{"d_model": 576, "head_dim": 64, "activation": "swiglu", "schedule": "wsd", "decay_shape": "linear"}
Each number is 200 + 30 x the weight over the matrix's rms, rounded and kept within 0 to 999. Layers, rows and columns count from 0.

# layer 2 attention query, 576x576, rms 0.0681, rows 204-215,268-279,331-343, columns 288-431
183,212,225,178,200,232,151,222,193,216,179,178,157,191,225,196,189,186,172,164,215,199,190,178,177,200,194,198,210,212,180,202,183,183,245,193,242,194,248,202,182,187,177,188,234,199,221,220,182,200,237,174,199,198,205,190,209,209,210,215,226,205,196,188,178,177,175,168,175,230,198,188,186,206,161,187,199,147,217,176,226,216,175,218,211,189,206,226,172,198,217,205,228,206,222,194,187,211,193,215,182,249,225,231,188,196,198,197,238,191,189,187,160,244,225,238,199,192,182,175,192,191,187,212,204,226,159,194,202,233,190,194,221,198,189,204,233,196,193,172,217,196,218,219
169,200,196,185,203,211,192,217,175,223,214,213,230,202,155,217,210,199,189,183,214,215,147,195,203,242,205,192,184,161,209,187,154,193,207,160,205,198,201,221,175,172,221,173,163,199,205,201,178,231,212,158,190,208,178,185,229,206,196,191,186,205,225,178,218,225,244,202,176,180,177,227,237,189,210,190,209,197,214,231,218,216,198,195,201,213,184,211,201,202,214,176,230,211,194,149,212,173,239,201,199,214,220,230,225,195,204,171,215,192,157,197,184,240,207,160,184,215,203,201,227,195,194,202,195,237,191,207,190,222,209,189,214,194,195,178,214,216,190,226,196,200,156,214
208,184,210,213,174,214,185,186,231,196,215,231,209,161,190,190,165,192,214,219,176,227,210,214,184,222,170,181,220,224,203,191,210,195,191,184,234,199,212,170,190,221,172,216,224,200,211,213,184,200,199,216,201,203,200,204,203,210,214,179,202,197,223,168,213,206,221,192,220,199,212,234,192,225,189,173,184,206,179,214,238,222,226,201,216,192,190,214,187,196,210,167,176,172,167,166,210,183,177,201,210,171,230,229,201,205,214,186,222,162,170,202,210,185,159,173,196,189,188,213,163,202,218,198,248,239,202,186,179,214,185,196,187,177,221,191,206,193,187,198,199,189,195,214
210,153,232,218,209,221,220,261,151,178,229,225,204,209,176,218,175,214,229,200,192,186,216,193,202,213,220,234,193,209,191,187,180,223,179,206,157,187,173,232,191,203,236,202,242,238,188,186,194,177,213,163,208,187,173,199,193,190,166,190,236,210,165,201,203,225,198,193,194,200,220,226,207,171,219,216,207,201,170,201,193,194,202,200,208,201,217,170,193,233,200,178,171,173,208,185,199,228,233,232,235,251,205,195,169,174,195,230,166,227,187,238,185,255,191,191,199,177,173,207,215,201,192,184,189,206,175,239,175,187,234,187,191,209,224,204,234,199,196,249,194,225,184,171
189,165,196,187,222,204,227,167,249,145,186,189,220,213,196,158,186,215,208,186,221,195,173,201,213,207,195,216,236,211,228,202,221,192,217,200,194,208,208,233,231,190,184,241,153,206,192,211,208,210,215,185,138,224,233,187,189,154,206,189,196,200,201,162,214,178,216,174,191,152,187,208,213,192,224,214,222,183,218,193,194,166,197,217,228,209,194,211,207,225,218,196,173,207,238,201,151,214,213,188,238,185,221,219,217,190,242,221,230,206,212,188,206,128,184,160,213,192,166,183,190,210,203,200,237,206,221,211,190,194,208,210,194,212,203,216,201,192,202,201,220,186,229,206
203,158,179,217,196,222,209,234,189,203,174,246,179,210,185,236,228,174,166,231,190,247,186,206,186,203,189,180,177,190,185,198,204,206,161,197,172,240,204,166,170,151,220,214,208,172,211,198,173,193,200,210,201,215,195,196,230,197,231,168,205,171,172,208,196,189,178,194,182,196,142,190,213,209,188,234,177,211,215,220,190,205,158,215,195,178,194,193,234,192,176,191,214,210,165,203,193,245,178,224,201,168,207,205,219,227,193,225,189,216,225,202,200,183,191,191,172,171,185,205,167,184,218,193,214,184,185,189,157,197,188,208,226,241,233,161,200,197,188,236,199,195,169,175
194,200,220,197,180,195,229,232,187,209,198,206,206,242,204,209,177,188,224,223,204,176,205,163,181,164,231,208,180,191,185,195,208,205,173,214,181,201,186,204,233,226,213,174,208,189,218,194,158,221,208,203,191,190,194,188,244,218,220,203,171,218,233,222,171,205,157,189,196,196,211,212,200,224,191,242,230,215,219,174,212,210,196,193,170,191,185,216,187,189,210,212,206,173,193,194,216,173,172,201,189,196,179,193,206,186,219,204,210,212,195,190,194,245,162,202,188,221,205,188,207,212,182,231,171,201,209,198,197,234,200,185,173,205,204,166,241,236,207,208,214,244,219,209
200,203,226,160,198,175,221,167,197,211,191,225,196,224,182,199,204,179,195,196,209,226,194,204,176,204,172,201,163,187,181,187,234,203,162,169,189,201,194,216,217,194,215,225,167,262,175,196,221,204,212,180,162,205,170,183,202,210,216,199,170,215,202,166,187,185,183,140,171,189,187,192,204,185,251,201,179,155,222,198,212,218,176,171,146,206,199,145,205,168,209,210,203,182,207,227,219,185,182,239,196,197,188,221,212,224,191,209,164,198,237,151,206,171,197,209,223,209,194,177,194,153,198,201,209,180,205,184,205,193,183,226,257,188,228,197,238,208,195,200,200,230,185,200
219,173,215,211,190,216,198,217,189,144,183,196,201,189,184,227,185,189,226,216,168,225,208,131,198,218,191,186,218,189,191,189,196,181,229,205,193,217,189,231,189,225,198,169,202,201,222,226,216,202,219,210,239,201,233,174,197,258,216,186,228,179,161,211,213,185,214,187,210,198,216,191,218,210,229,227,172,164,189,205,169,200,194,200,221,210,186,208,181,208,222,224,233,216,202,144,171,234,175,147,218,192,181,201,192,239,177,181,223,183,205,195,213,211,159,207,173,197,173,197,220,175,183,193,171,187,207,226,167,215,217,224,216,191,209,184,193,242,189,198,189,204,176,214
185,187,218,197,190,213,187,213,213,229,237,208,223,206,178,197,209,207,166,241,176,197,215,234,266,208,162,186,200,215,230,252,191,190,193,218,210,226,179,170,215,206,183,144,187,182,196,207,183,224,209,197,194,220,234,197,206,195,208,214,164,207,210,218,210,181,226,234,231,220,205,228,195,203,197,180,260,166,186,184,210,191,189,187,198,201,208,200,158,190,186,220,167,232,278,246,194,171,198,216,195,216,205,246,230,173,187,220,213,212,255,189,204,163,221,205,197,196,174,188,226,152,209,202,192,208,169,208,190,214,211,201,174,171,196,203,172,242,190,178,224,211,197,220
225,178,200,179,218,198,165,198,200,200,218,198,204,179,224,215,199,207,228,197,239,179,197,215,193,223,187,195,176,184,200,191,211,240,209,154,225,132,148,177,215,176,195,219,192,193,214,170,182,230,144,222,181,161,212,189,221,218,169,198,195,198,207,182,211,175,197,191,216,199,196,171,206,182,209,222,187,227,189,201,193,187,201,167,184,191,230,208,216,176,182,249,199,206,221,178,152,164,201,205,176,236,241,210,181,185,193,194,261,206,174,208,199,182,199,218,216,197,209,208,227,192,215,199,239,180,233,215,194,191,231,235,209,176,211,178,199,167,235,201,222,157,222,179
199,253,190,209,218,175,175,230,215,190,192,251,215,196,182,228,202,218,186,216,204,200,211,217,168,181,232,199,227,181,157,233,216,206,197,165,179,204,173,206,208,211,184,245,196,202,213,182,240,202,199,203,137,208,211,203,218,232,190,218,203,190,210,217,198,216,204,202,197,189,170,196,204,218,156,227,199,218,199,198,181,203,187,198,186,194,231,208,206,208,204,197,219,174,149,181,185,224,193,212,188,229,194,199,212,212,248,219,179,221,199,199,221,222,165,224,217,242,213,195,199,182,166,195,222,208,232,221,229,244,239,188,212,185,151,201,207,156,224,222,190,211,199,175
223,205,150,224,226,195,238,196,200,188,181,226,204,202,173,214,226,199,253,204,226,210,234,174,206,200,202,198,130,165,167,200,173,180,201,213,180,204,183,173,187,185,217,198,215,229,188,228,221,178,202,215,221,215,206,213,188,219,202,185,183,204,168,207,203,187,174,208,220,161,194,166,234,204,164,221,210,219,152,215,193,193,213,202,216,232,132,156,222,207,197,165,180,226,178,199,201,188,232,220,218,165,189,158,221,219,219,191,220,230,203,233,219,195,175,187,210,140,201,223,199,169,197,192,192,187,211,199,200,180,172,158,180,218,226,234,234,205,193,234,175,199,199,220
243,161,196,196,222,161,211,231,203,147,193,181,203,221,220,201,201,198,169,189,200,196,233,179,198,191,223,194,226,237,209,220,209,244,196,219,191,187,194,216,216,175,172,209,218,195,210,162,188,193,145,199,175,189,253,204,191,176,199,179,194,180,147,237,192,207,162,177,214,201,212,212,214,242,207,190,183,213,208,176,216,163,183,226,208,199,182,178,202,226,198,199,200,178,159,222,160,216,193,208,178,205,178,183,194,193,221,203,169,266,210,197,243,195,186,211,211,163,184,222,191,230,200,219,186,189,184,171,209,197,186,191,183,154,208,191,214,180,241,196,176,188,198,177
212,192,209,228,200,194,205,171,212,131,202,179,182,182,225,206,206,222,217,182,190,203,233,165,205,210,237,205,211,192,174,229,171,238,196,189,192,220,190,187,193,200,199,205,189,192,171,176,178,166,197,183,157,188,205,209,207,198,190,207,219,204,172,195,210,190,215,164,178,219,213,186,246,204,235,204,188,192,224,191,185,202,181,171,190,194,192,188,176,243,210,188,219,188,219,183,199,231,238,174,199,234,153,168,202,188,238,214,195,225,197,183,209,189,201,222,225,238,193,188,210,202,163,212,180,188,212,225,190,195,198,194,192,214,199,246,222,158,223,202,204,214,209,169
171,164,188,197,195,203,178,176,228,182,200,205,197,191,195,146,215,180,174,195,214,218,201,228,242,189,182,215,218,172,195,202,199,148,179,171,219,223,203,153,191,194,187,208,188,195,185,207,217,225,185,208,204,182,207,226,207,227,165,176,179,149,210,156,198,188,207,174,170,202,172,181,209,246,179,171,192,171,209,154,201,172,178,149,197,167,200,211,159,200,157,205,190,244,222,188,228,253,237,244,162,160,242,221,209,209,206,203,200,192,177,168,195,181,190,191,209,201,208,199,196,193,191,229,195,200,176,188,212,210,195,248,197,138,218,193,233,211,206,170,202,162,199,195
213,232,183,230,204,146,169,239,163,261,195,184,196,204,159,208,211,172,198,206,197,240,171,242,184,245,196,196,166,205,192,166,135,195,178,154,228,210,201,240,193,220,207,218,183,231,176,188,223,196,198,200,184,216,224,201,167,220,188,219,177,192,205,218,174,203,188,208,198,228,222,180,166,199,183,170,210,180,178,176,203,188,220,216,209,206,186,232,170,139,195,187,196,149,168,196,260,207,225,170,177,163,199,217,191,201,169,151,186,241,172,202,205,212,219,210,243,210,228,175,184,178,177,196,154,184,206,187,249,168,173,170,200,202,188,241,160,258,194,198,174,222,237,245
211,224,224,190,206,224,201,200,213,178,226,160,216,180,199,172,209,226,188,153,225,174,244,196,180,180,227,190,178,239,182,183,199,184,223,204,250,167,211,222,234,205,193,162,187,213,219,171,160,192,186,224,163,170,218,218,181,220,197,246,207,197,218,206,199,175,181,202,210,190,234,181,192,192,177,176,182,172,200,203,206,200,161,236,152,221,209,204,197,218,209,229,208,235,212,168,202,156,218,208,173,204,183,167,228,166,171,191,144,198,189,182,186,223,219,192,208,235,249,212,180,197,181,251,209,202,212,180,237,170,212,199,179,189,175,188,157,239,236,217,231,212,201,233
145,226,198,203,206,186,198,197,181,196,202,188,172,201,217,213,225,217,199,183,165,223,184,210,210,219,212,213,228,212,239,186,161,186,203,191,190,190,199,224,142,159,221,226,208,213,188,194,238,193,236,191,194,240,176,236,152,201,224,191,250,157,156,187,228,204,199,196,194,176,186,251,199,203,202,154,178,201,212,200,214,211,178,169,200,224,168,200,213,190,216,223,221,198,214,197,203,167,210,194,184,197,202,199,175,223,219,239,207,206,159,219,188,144,205,176,187,203,193,238,207,248,250,236,191,185,179,269,200,210,222,218,186,217,218,231,166,158,164,179,203,196,166,195
207,187,194,237,188,205,180,240,219,215,245,170,216,164,178,224,187,209,235,225,181,154,150,192,184,222,212,194,222,216,253,232,201,219,213,199,183,199,191,166,226,220,226,174,182,127,196,207,159,191,202,206,192,181,202,246,214,209,182,205,186,193,210,196,194,200,218,240,216,194,190,212,206,241,159,204,219,226,210,207,220,162,200,230,186,230,234,192,181,216,205,176,204,200,246,187,193,208,246,185,193,210,222,165,194,211,229,195,235,150,189,217,222,190,231,188,194,219,180,217,209,212,222,179,181,237,195,191,218,186,197,183,123,175,150,225,173,232,201,260,175,212,246,202
169,230,194,192,198,183,153,197,189,216,196,184,192,200,200,176,229,178,164,184,218,202,222,226,162,173,201,234,199,237,204,159,185,205,176,183,220,224,235,193,148,185,190,244,243,218,196,238,192,176,239,184,233,181,164,213,187,184,190,199,218,175,230,187,207,206,178,212,209,259,190,194,191,206,162,186,208,233,168,189,201,230,232,154,191,226,215,196,257,208,192,177,210,213,192,206,223,228,203,205,211,205,226,247,193,182,171,230,216,191,183,197,179,252,196,162,194,214,184,192,149,187,202,173,233,211,182,210,213,181,215,194,173,184,201,201,195,182,234,178,200,206,201,201
185,179,178,242,184,215,230,240,191,205,233,196,197,211,205,238,241,238,176,192,200,160,179,175,185,174,254,227,218,135,189,171,179,194,225,228,213,183,233,228,190,228,175,207,196,225,220,190,218,187,190,184,179,200,190,175,181,204,138,188,217,204,213,187,201,209,211,185,193,195,215,198,194,234,202,223,171,179,260,219,236,194,200,217,187,184,226,195,170,209,225,220,202,197,224,203,199,251,155,204,207,176,205,204,191,202,189,176,204,194,182,169,185,191,191,199,206,192,219,201,188,183,231,183,218,192,207,191,220,181,193,199,230,196,194,192,212,174,173,203,153,200,166,210
237,189,190,253,201,219,244,198,173,206,177,197,221,206,179,240,195,195,216,231,168,188,211,176,223,213,189,241,223,179,226,190,183,202,187,219,224,209,241,186,187,199,197,173,198,175,219,190,209,185,175,160,204,225,203,243,194,183,220,194,205,186,212,198,193,193,223,251,208,203,197,196,177,205,189,203,200,183,198,188,202,183,205,204,182,185,217,199,229,194,252,148,194,165,232,177,224,206,205,189,198,186,196,204,216,187,195,256,162,171,226,181,181,218,238,190,191,205,193,220,197,206,178,182,168,200,204,220,222,214,165,149,189,198,203,167,167,254,203,198,201,253,161,199
207,193,213,210,207,220,262,198,197,198,216,194,237,220,195,185,221,206,253,168,223,215,200,185,245,235,199,175,183,193,205,207,204,201,193,219,184,221,220,213,218,199,198,153,199,204,209,191,207,182,189,202,212,172,172,174,196,187,208,152,214,217,238,190,190,200,205,178,225,208,184,201,212,191,203,176,207,176,236,200,186,189,231,219,155,207,204,196,214,234,184,175,173,182,182,191,221,207,194,180,192,195,197,215,208,177,177,152,186,183,193,125,216,181,201,162,175,179,172,210,185,213,215,242,171,159,220,199,238,163,217,220,197,214,214,197,201,189,168,194,198,240,227,209
236,172,157,160,200,139,259,227,171,192,221,165,187,199,183,227,208,186,190,167,186,204,191,137,147,190,195,172,189,171,201,191,193,172,218,222,205,224,210,150,192,234,217,200,187,238,219,187,214,188,197,222,174,189,216,243,222,187,210,189,179,233,176,208,209,219,214,196,256,223,187,187,171,184,180,172,246,222,226,199,181,222,216,190,198,191,251,239,179,236,194,184,192,208,192,182,177,241,204,222,209,189,234,211,206,235,222,199,221,165,176,183,205,241,241,208,228,227,200,216,210,207,228,183,180,229,208,189,188,193,208,178,182,230,192,195,172,192,195,190,215,155,174,227
205,191,186,231,170,211,199,188,200,212,211,198,179,197,223,205,222,226,191,198,203,235,181,207,207,238,226,231,194,182,243,181,202,195,204,183,210,213,216,189,207,200,247,165,194,213,189,195,226,174,159,173,229,228,150,238,198,206,149,177,253,190,204,178,202,180,194,147,201,229,243,175,216,178,203,211,224,165,234,188,174,200,206,179,230,188,177,201,205,168,200,170,197,209,255,188,197,240,224,250,204,220,181,188,183,180,216,156,209,174,217,129,172,223,209,202,209,217,197,209,231,233,183,176,203,189,207,173,226,252,221,249,225,190,221,220,177,227,188,161,204,194,174,186
207,229,202,222,197,186,179,148,202,185,168,222,243,179,182,180,210,187,175,193,219,212,206,197,153,206,180,203,202,236,191,187,245,176,215,193,200,169,203,136,214,179,205,188,177,159,211,201,179,163,202,194,168,196,192,215,191,207,217,186,233,174,213,219,236,213,230,221,221,228,207,152,211,141,207,212,175,226,202,215,199,229,193,186,226,190,227,205,191,121,210,197,168,178,199,242,199,201,210,205,181,201,242,179,247,186,157,221,192,166,175,211,220,180,221,190,212,204,174,216,260,185,184,208,221,201,248,247,224,230,167,176,182,213,116,223,195,154,191,214,210,178,230,199
201,169,180,186,219,189,199,194,221,190,182,163,152,213,229,214,173,231,170,190,213,160,220,167,191,267,186,161,212,202,199,201,221,153,188,216,202,256,210,233,212,197,181,147,247,219,208,186,192,183,174,213,189,162,202,229,204,208,171,192,185,199,230,176,169,176,198,226,192,208,164,188,254,180,197,163,187,183,225,180,174,223,183,159,207,176,227,161,211,173,195,170,203,215,148,217,172,205,218,217,209,228,209,219,212,220,194,181,172,201,188,199,172,206,205,207,201,225,217,205,187,244,158,237,207,205,253,210,261,167,238,174,150,174,233,223,188,194,203,192,219,224,151,202
207,204,209,213,201,195,145,227,225,263,240,176,176,198,224,180,203,202,191,180,175,221,189,226,166,203,188,185,223,189,136,195,217,245,199,222,200,223,226,186,184,194,180,195,186,198,231,201,214,205,183,208,113,218,230,192,231,226,207,239,217,210,192,222,187,215,198,211,213,233,215,194,159,180,194,286,173,228,197,193,202,237,227,215,207,201,219,194,189,189,209,200,210,242,171,219,223,240,203,183,206,204,139,228,186,166,219,200,231,204,212,235,205,164,222,267,191,219,215,174,172,220,187,181,198,201,220,179,237,197,173,181,210,166,216,175,234,167,157,186,188,213,180,225
187,194,176,196,214,207,217,166,203,198,195,210,195,190,209,237,179,202,253,171,230,187,222,143,228,203,226,180,222,211,229,220,200,227,194,167,236,180,210,225,189,139,245,212,202,174,168,214,214,211,199,200,238,169,137,167,184,205,218,154,232,184,204,207,243,164,215,153,215,226,218,167,180,250,182,154,221,209,212,182,236,197,188,195,181,166,228,207,180,224,126,197,184,204,193,172,188,242,194,164,236,200,177,198,214,200,260,206,185,198,182,243,217,219,188,233,214,179,200,232,165,227,204,179,210,189,244,213,216,158,162,189,157,214,199,221,179,199,232,231,219,206,162,218
202,194,212,212,203,149,203,207,218,197,187,178,178,235,234,256,184,214,194,167,208,186,160,164,212,196,176,162,235,198,153,210,218,209,196,170,214,205,216,197,249,271,190,207,252,204,216,210,237,250,214,184,187,186,206,208,214,138,203,210,202,217,186,163,187,237,226,155,233,240,224,154,188,161,222,244,244,238,183,169,183,247,210,214,175,183,175,206,173,204,224,183,227,182,197,151,207,212,142,167,185,263,187,169,148,202,227,162,230,207,199,180,169,226,233,234,218,206,218,170,240,214,194,233,209,220,230,179,209,227,204,133,206,216,179,179,268,191,167,210,190,198,202,185
203,264,151,219,175,174,180,192,198,160,182,215,206,199,231,191,168,203,243,212,170,256,178,207,198,190,179,174,232,209,201,210,228,224,190,203,251,223,216,199,217,174,188,190,139,208,182,265,240,157,173,148,190,202,208,178,203,185,192,214,212,210,190,246,192,184,246,173,183,220,248,227,209,217,190,207,228,193,159,182,227,205,260,233,203,172,178,209,195,201,174,198,225,199,203,216,203,193,159,193,203,229,201,166,154,187,270,173,208,193,176,224,174,174,247,207,161,183,200,181,189,185,189,188,226,217,220,184,199,181,167,215,170,243,125,249,162,129,207,221,185,196,162,163
216,180,164,221,236,188,166,234,201,207,203,200,246,200,201,185,219,257,169,193,210,202,178,194,191,182,170,191,220,217,157,191,222,220,225,184,246,216,176,217,183,198,161,182,144,207,180,184,168,166,230,237,202,182,207,199,202,181,186,195,196,175,182,196,161,171,178,220,218,219,254,216,231,161,186,258,238,203,187,189,222,226,194,177,192,211,192,220,223,214,160,221,156,192,221,219,236,190,153,265,167,223,222,203,189,191,188,223,160,164,227,231,193,219,187,230,177,233,197,165,208,174,194,203,211,183,204,168,188,221,218,175,206,272,175,201,179,202,190,190,191,202,218,208
217,201,167,192,179,181,186,192,249,189,194,191,215,245,191,223,232,228,172,206,264,169,200,227,177,195,178,168,187,220,216,151,203,184,178,199,198,183,168,183,280,163,160,192,189,206,217,184,199,192,203,200,177,221,185,177,211,186,183,239,236,287,210,207,178,211,208,210,209,165,164,137,220,165,223,233,187,211,180,175,174,226,221,199,127,195,203,231,189,208,224,193,203,189,187,220,237,178,234,261,221,258,173,226,214,272,212,194,210,203,242,213,192,245,191,281,158,168,195,173,144,192,155,197,206,207,169,152,206,190,216,154,186,217,196,229,199,180,196,204,243,164,170,159
173,156,224,154,243,195,173,177,160,211,186,236,198,164,195,204,212,150,256,191,203,213,206,235,208,196,184,196,174,243,187,182,198,187,233,204,210,208,168,177,205,212,198,223,191,203,175,239,175,201,192,202,189,199,191,176,217,221,227,187,168,155,213,246,188,197,172,210,180,159,156,262,209,235,200,196,159,194,154,157,211,182,232,172,217,249,175,246,176,190,179,184,170,200,206,253,250,217,223,193,180,211,191,181,211,200,174,171,183,224,220,183,207,189,194,166,172,209,188,176,220,200,241,243,184,202,167,180,205,283,199,205,235,229,191,158,189,186,281,200,187,168,173,218
211,192,186,171,191,186,229,262,188,178,210,232,201,229,173,192,174,208,217,132,209,206,200,233,243,215,199,170,277,197,228,172,231,230,230,191,188,209,145,153,168,153,215,201,193,217,164,177,208,217,190,171,242,165,189,215,187,212,187,222,183,188,212,236,217,183,146,212,174,180,201,233,173,229,242,167,217,208,223,191,222,191,175,160,201,158,229,232,210,214,204,216,171,213,162,231,215,198,213,191,187,145,174,186,219,163,201,194,178,231,156,196,190,191,194,167,213,196,190,140,152,204,199,214,189,223,167,178,144,201,203,207,217,172,207,199,191,208,156,196,176,211,200,187
176,190,189,238,137,157,202,159,199,258,233,202,198,209,192,212,174,208,171,218,200,197,202,144,118,238,158,217,203,187,204,149,196,165,209,209,205,204,200,263,197,265,192,192,216,183,232,216,207,199,222,197,205,224,170,186,168,192,199,194,218,202,163,197,206,220,172,222,204,206,231,219,184,206,227,240,179,216,211,182,147,221,218,227,237,205,210,176,189,169,252,197,203,231,217,197,225,203,237,236,160,185,170,168,220,178,181,196,171,221,213,206,173,136,234,223,222,200,183,240,143,201,193,177,218,237,210,211,195,172,216,188,177,261,201,221,180,239,214,178,182,177,197,181
# layer 2 attention key, 192x576, rms 0.0517, rows 75-86, columns 288-431
190,223,236,211,182,226,184,156,193,180,219,185,209,214,211,185,180,212,208,237,214,200,213,202,179,186,210,198,188,199,197,192,192,189,189,211,211,196,186,231,200,175,205,201,231,172,205,228,191,223,191,198,197,201,212,192,216,198,181,206,178,226,225,234,219,205,219,209,220,203,201,191,193,177,203,194,209,219,205,230,207,218,188,182,199,171,185,163,189,188,204,198,212,177,191,201,213,195,198,230,187,207,199,164,208,191,203,206,205,228,210,205,211,190,205,206,207,190,179,173,232,210,193,215,212,206,192,201,194,201,223,165,196,181,204,168,231,193,198,225,198,190,191,185
176,200,200,193,210,184,184,221,187,198,209,197,195,199,205,170,190,186,203,178,166,206,205,199,173,197,187,182,218,197,193,200,166,179,203,196,189,198,188,189,200,210,170,207,182,224,191,208,183,234,197,187,214,182,203,171,214,197,213,203,165,205,203,200,186,206,204,238,220,192,210,238,185,228,198,218,227,188,190,231,184,215,183,211,191,207,224,183,187,200,199,202,180,174,184,192,202,210,182,182,196,194,188,182,192,202,184,181,205,185,188,234,180,220,203,190,174,203,192,183,188,199,229,181,200,207,189,218,180,186,203,229,181,197,191,200,204,204,214,201,192,222,196,204
184,200,183,190,187,183,197,215,212,255,193,196,160,230,184,213,204,220,244,217,208,199,170,201,239,227,184,185,204,197,234,198,207,176,191,163,185,218,191,224,195,197,212,183,189,191,159,238,242,221,186,243,200,189,220,191,218,207,179,200,150,229,233,192,199,167,203,223,185,194,194,209,186,178,202,221,179,203,205,195,227,213,195,185,214,192,222,226,202,209,153,199,224,210,212,173,229,235,185,216,194,199,198,219,143,184,196,193,180,203,216,203,209,201,175,223,191,199,204,180,190,195,175,180,212,205,199,198,206,206,204,196,205,216,223,193,196,193,187,182,211,208,199,224
215,197,189,195,204,201,210,190,206,207,200,196,211,227,194,212,194,184,194,209,212,182,164,249,189,192,198,204,205,198,194,200,187,191,206,185,204,201,183,190,226,221,169,144,193,190,217,184,197,193,201,199,188,202,189,217,218,178,194,219,182,203,199,212,204,178,203,198,197,192,175,194,198,229,193,227,164,206,218,183,203,187,202,225,209,190,226,195,200,213,220,203,218,184,230,180,182,218,206,195,190,191,194,194,192,194,221,220,188,152,182,220,215,206,198,225,172,186,191,207,188,186,173,202,191,178,221,174,205,175,202,223,175,168,206,189,228,214,180,220,199,209,206,230
213,210,198,180,220,186,213,193,208,192,208,215,209,203,199,243,211,199,226,210,229,187,193,206,191,191,208,189,201,196,224,207,198,189,219,196,190,207,207,217,185,223,176,220,175,207,210,204,213,228,235,196,196,183,180,193,188,181,203,204,210,199,214,188,201,197,194,200,176,202,169,197,186,184,223,201,190,194,207,201,215,202,222,190,200,201,168,212,203,177,196,185,202,220,212,217,189,163,201,196,199,213,201,193,213,194,179,173,204,179,207,188,225,201,216,202,217,201,217,199,227,204,186,198,223,196,215,192,203,193,211,211,189,194,195,237,223,206,207,208,203,200,222,191
196,202,214,213,213,203,179,220,208,198,214,199,192,211,217,186,211,218,180,208,183,172,198,192,172,181,195,210,206,202,188,219,194,218,242,235,178,186,182,214,197,189,189,186,186,211,195,206,199,192,175,192,191,192,213,234,202,224,182,185,226,197,207,199,200,203,205,193,218,193,175,207,217,192,207,216,193,208,222,221,204,198,188,223,180,179,189,204,252,188,190,203,217,229,195,204,199,180,201,210,199,194,196,220,224,201,159,189,177,213,227,205,174,202,224,214,188,209,218,171,210,186,191,153,201,208,204,227,188,209,194,248,194,190,211,213,207,197,202,209,224,188,215,173
211,224,201,189,220,218,179,173,196,229,182,193,207,191,213,181,208,177,191,210,225,209,191,211,188,212,221,221,188,193,215,176,199,195,203,210,180,184,198,214,204,236,212,217,200,196,231,165,241,215,203,205,224,182,195,212,212,222,186,208,171,207,223,210,223,189,241,188,204,215,201,233,209,219,185,208,192,195,188,163,217,202,201,148,217,176,197,185,189,211,215,224,183,196,220,218,202,229,218,219,223,197,188,188,203,200,223,210,164,208,187,195,212,174,202,175,205,195,193,221,179,169,191,217,178,178,201,239,213,181,212,207,178,185,210,196,204,189,199,190,198,218,195,198
204,191,203,201,231,210,174,245,226,178,213,198,183,206,196,164,201,197,152,199,201,174,201,193,201,210,216,188,198,189,187,217,206,197,178,177,194,225,186,209,224,203,163,197,180,178,182,200,206,194,214,197,189,195,246,201,213,188,179,205,188,199,200,155,200,179,213,184,213,207,217,211,164,222,203,209,218,192,182,205,211,207,147,185,200,205,236,214,199,235,180,201,186,212,215,179,212,228,217,202,227,195,229,212,227,200,213,192,172,235,197,169,211,201,200,221,177,203,177,202,232,183,181,168,203,226,192,163,231,220,191,225,179,179,242,151,185,202,197,187,189,191,214,208
173,209,203,179,159,165,212,187,185,222,183,205,195,213,201,230,216,190,233,184,217,224,195,181,162,192,191,186,202,203,196,200,188,201,209,239,193,191,205,226,191,230,197,185,234,210,200,216,189,232,215,184,176,207,199,235,172,185,184,214,198,226,197,208,183,218,215,229,173,204,182,191,182,178,172,194,198,205,166,188,207,199,224,211,223,194,195,211,181,240,191,181,187,221,202,197,191,221,204,187,194,192,189,223,200,181,193,209,194,214,204,206,200,185,172,203,195,193,187,203,248,210,197,231,194,202,186,195,212,215,207,202,211,165,184,195,209,180,197,182,191,195,183,197
217,199,214,186,219,226,227,190,209,212,173,216,183,201,221,211,217,174,202,233,188,200,183,210,225,192,225,210,207,205,198,209,181,221,214,205,179,173,215,206,219,213,187,192,206,192,196,208,182,195,196,201,195,207,214,199,197,180,227,189,156,222,184,209,194,178,216,218,219,210,226,239,177,220,220,160,196,183,209,205,203,193,175,193,181,205,191,215,164,200,219,230,188,183,226,197,185,173,206,200,172,201,195,177,185,207,174,181,165,175,185,186,179,175,244,186,228,217,245,242,224,214,170,226,195,209,226,158,221,217,199,222,174,178,211,168,187,217,216,192,202,181,179,214
242,226,193,194,202,197,210,196,187,214,196,211,182,221,174,199,196,185,198,202,184,190,180,206,200,204,194,195,197,202,192,162,226,194,203,193,190,198,194,240,209,168,217,186,193,193,190,196,194,183,240,188,204,186,177,243,205,205,189,202,217,190,202,195,188,211,194,213,235,190,187,202,228,186,217,194,187,227,210,219,183,207,175,182,194,193,193,189,205,206,215,204,221,203,179,185,189,184,218,206,180,187,215,197,228,221,208,205,176,175,186,241,215,188,163,213,202,178,201,193,194,188,188,187,185,211,206,208,200,217,213,189,199,255,183,207,193,225,207,176,202,197,199,214
194,189,209,209,189,245,214,194,180,198,195,207,208,222,219,200,213,197,161,207,200,194,205,183,219,208,186,206,164,206,197,198,179,189,216,210,200,191,181,227,191,219,207,189,187,212,200,210,183,197,220,216,193,225,192,205,204,207,190,195,184,212,241,210,202,212,210,185,176,197,195,195,213,198,191,180,199,217,210,179,212,192,199,219,210,203,170,202,182,190,194,176,222,217,188,217,208,246,205,217,212,206,161,190,175,235,225,214,171,216,221,217,215,206,195,194,211,208,199,189,177,205,222,226,208,242,197,166,210,229,198,177,190,213,197,168,200,214,210,167,217,147,203,214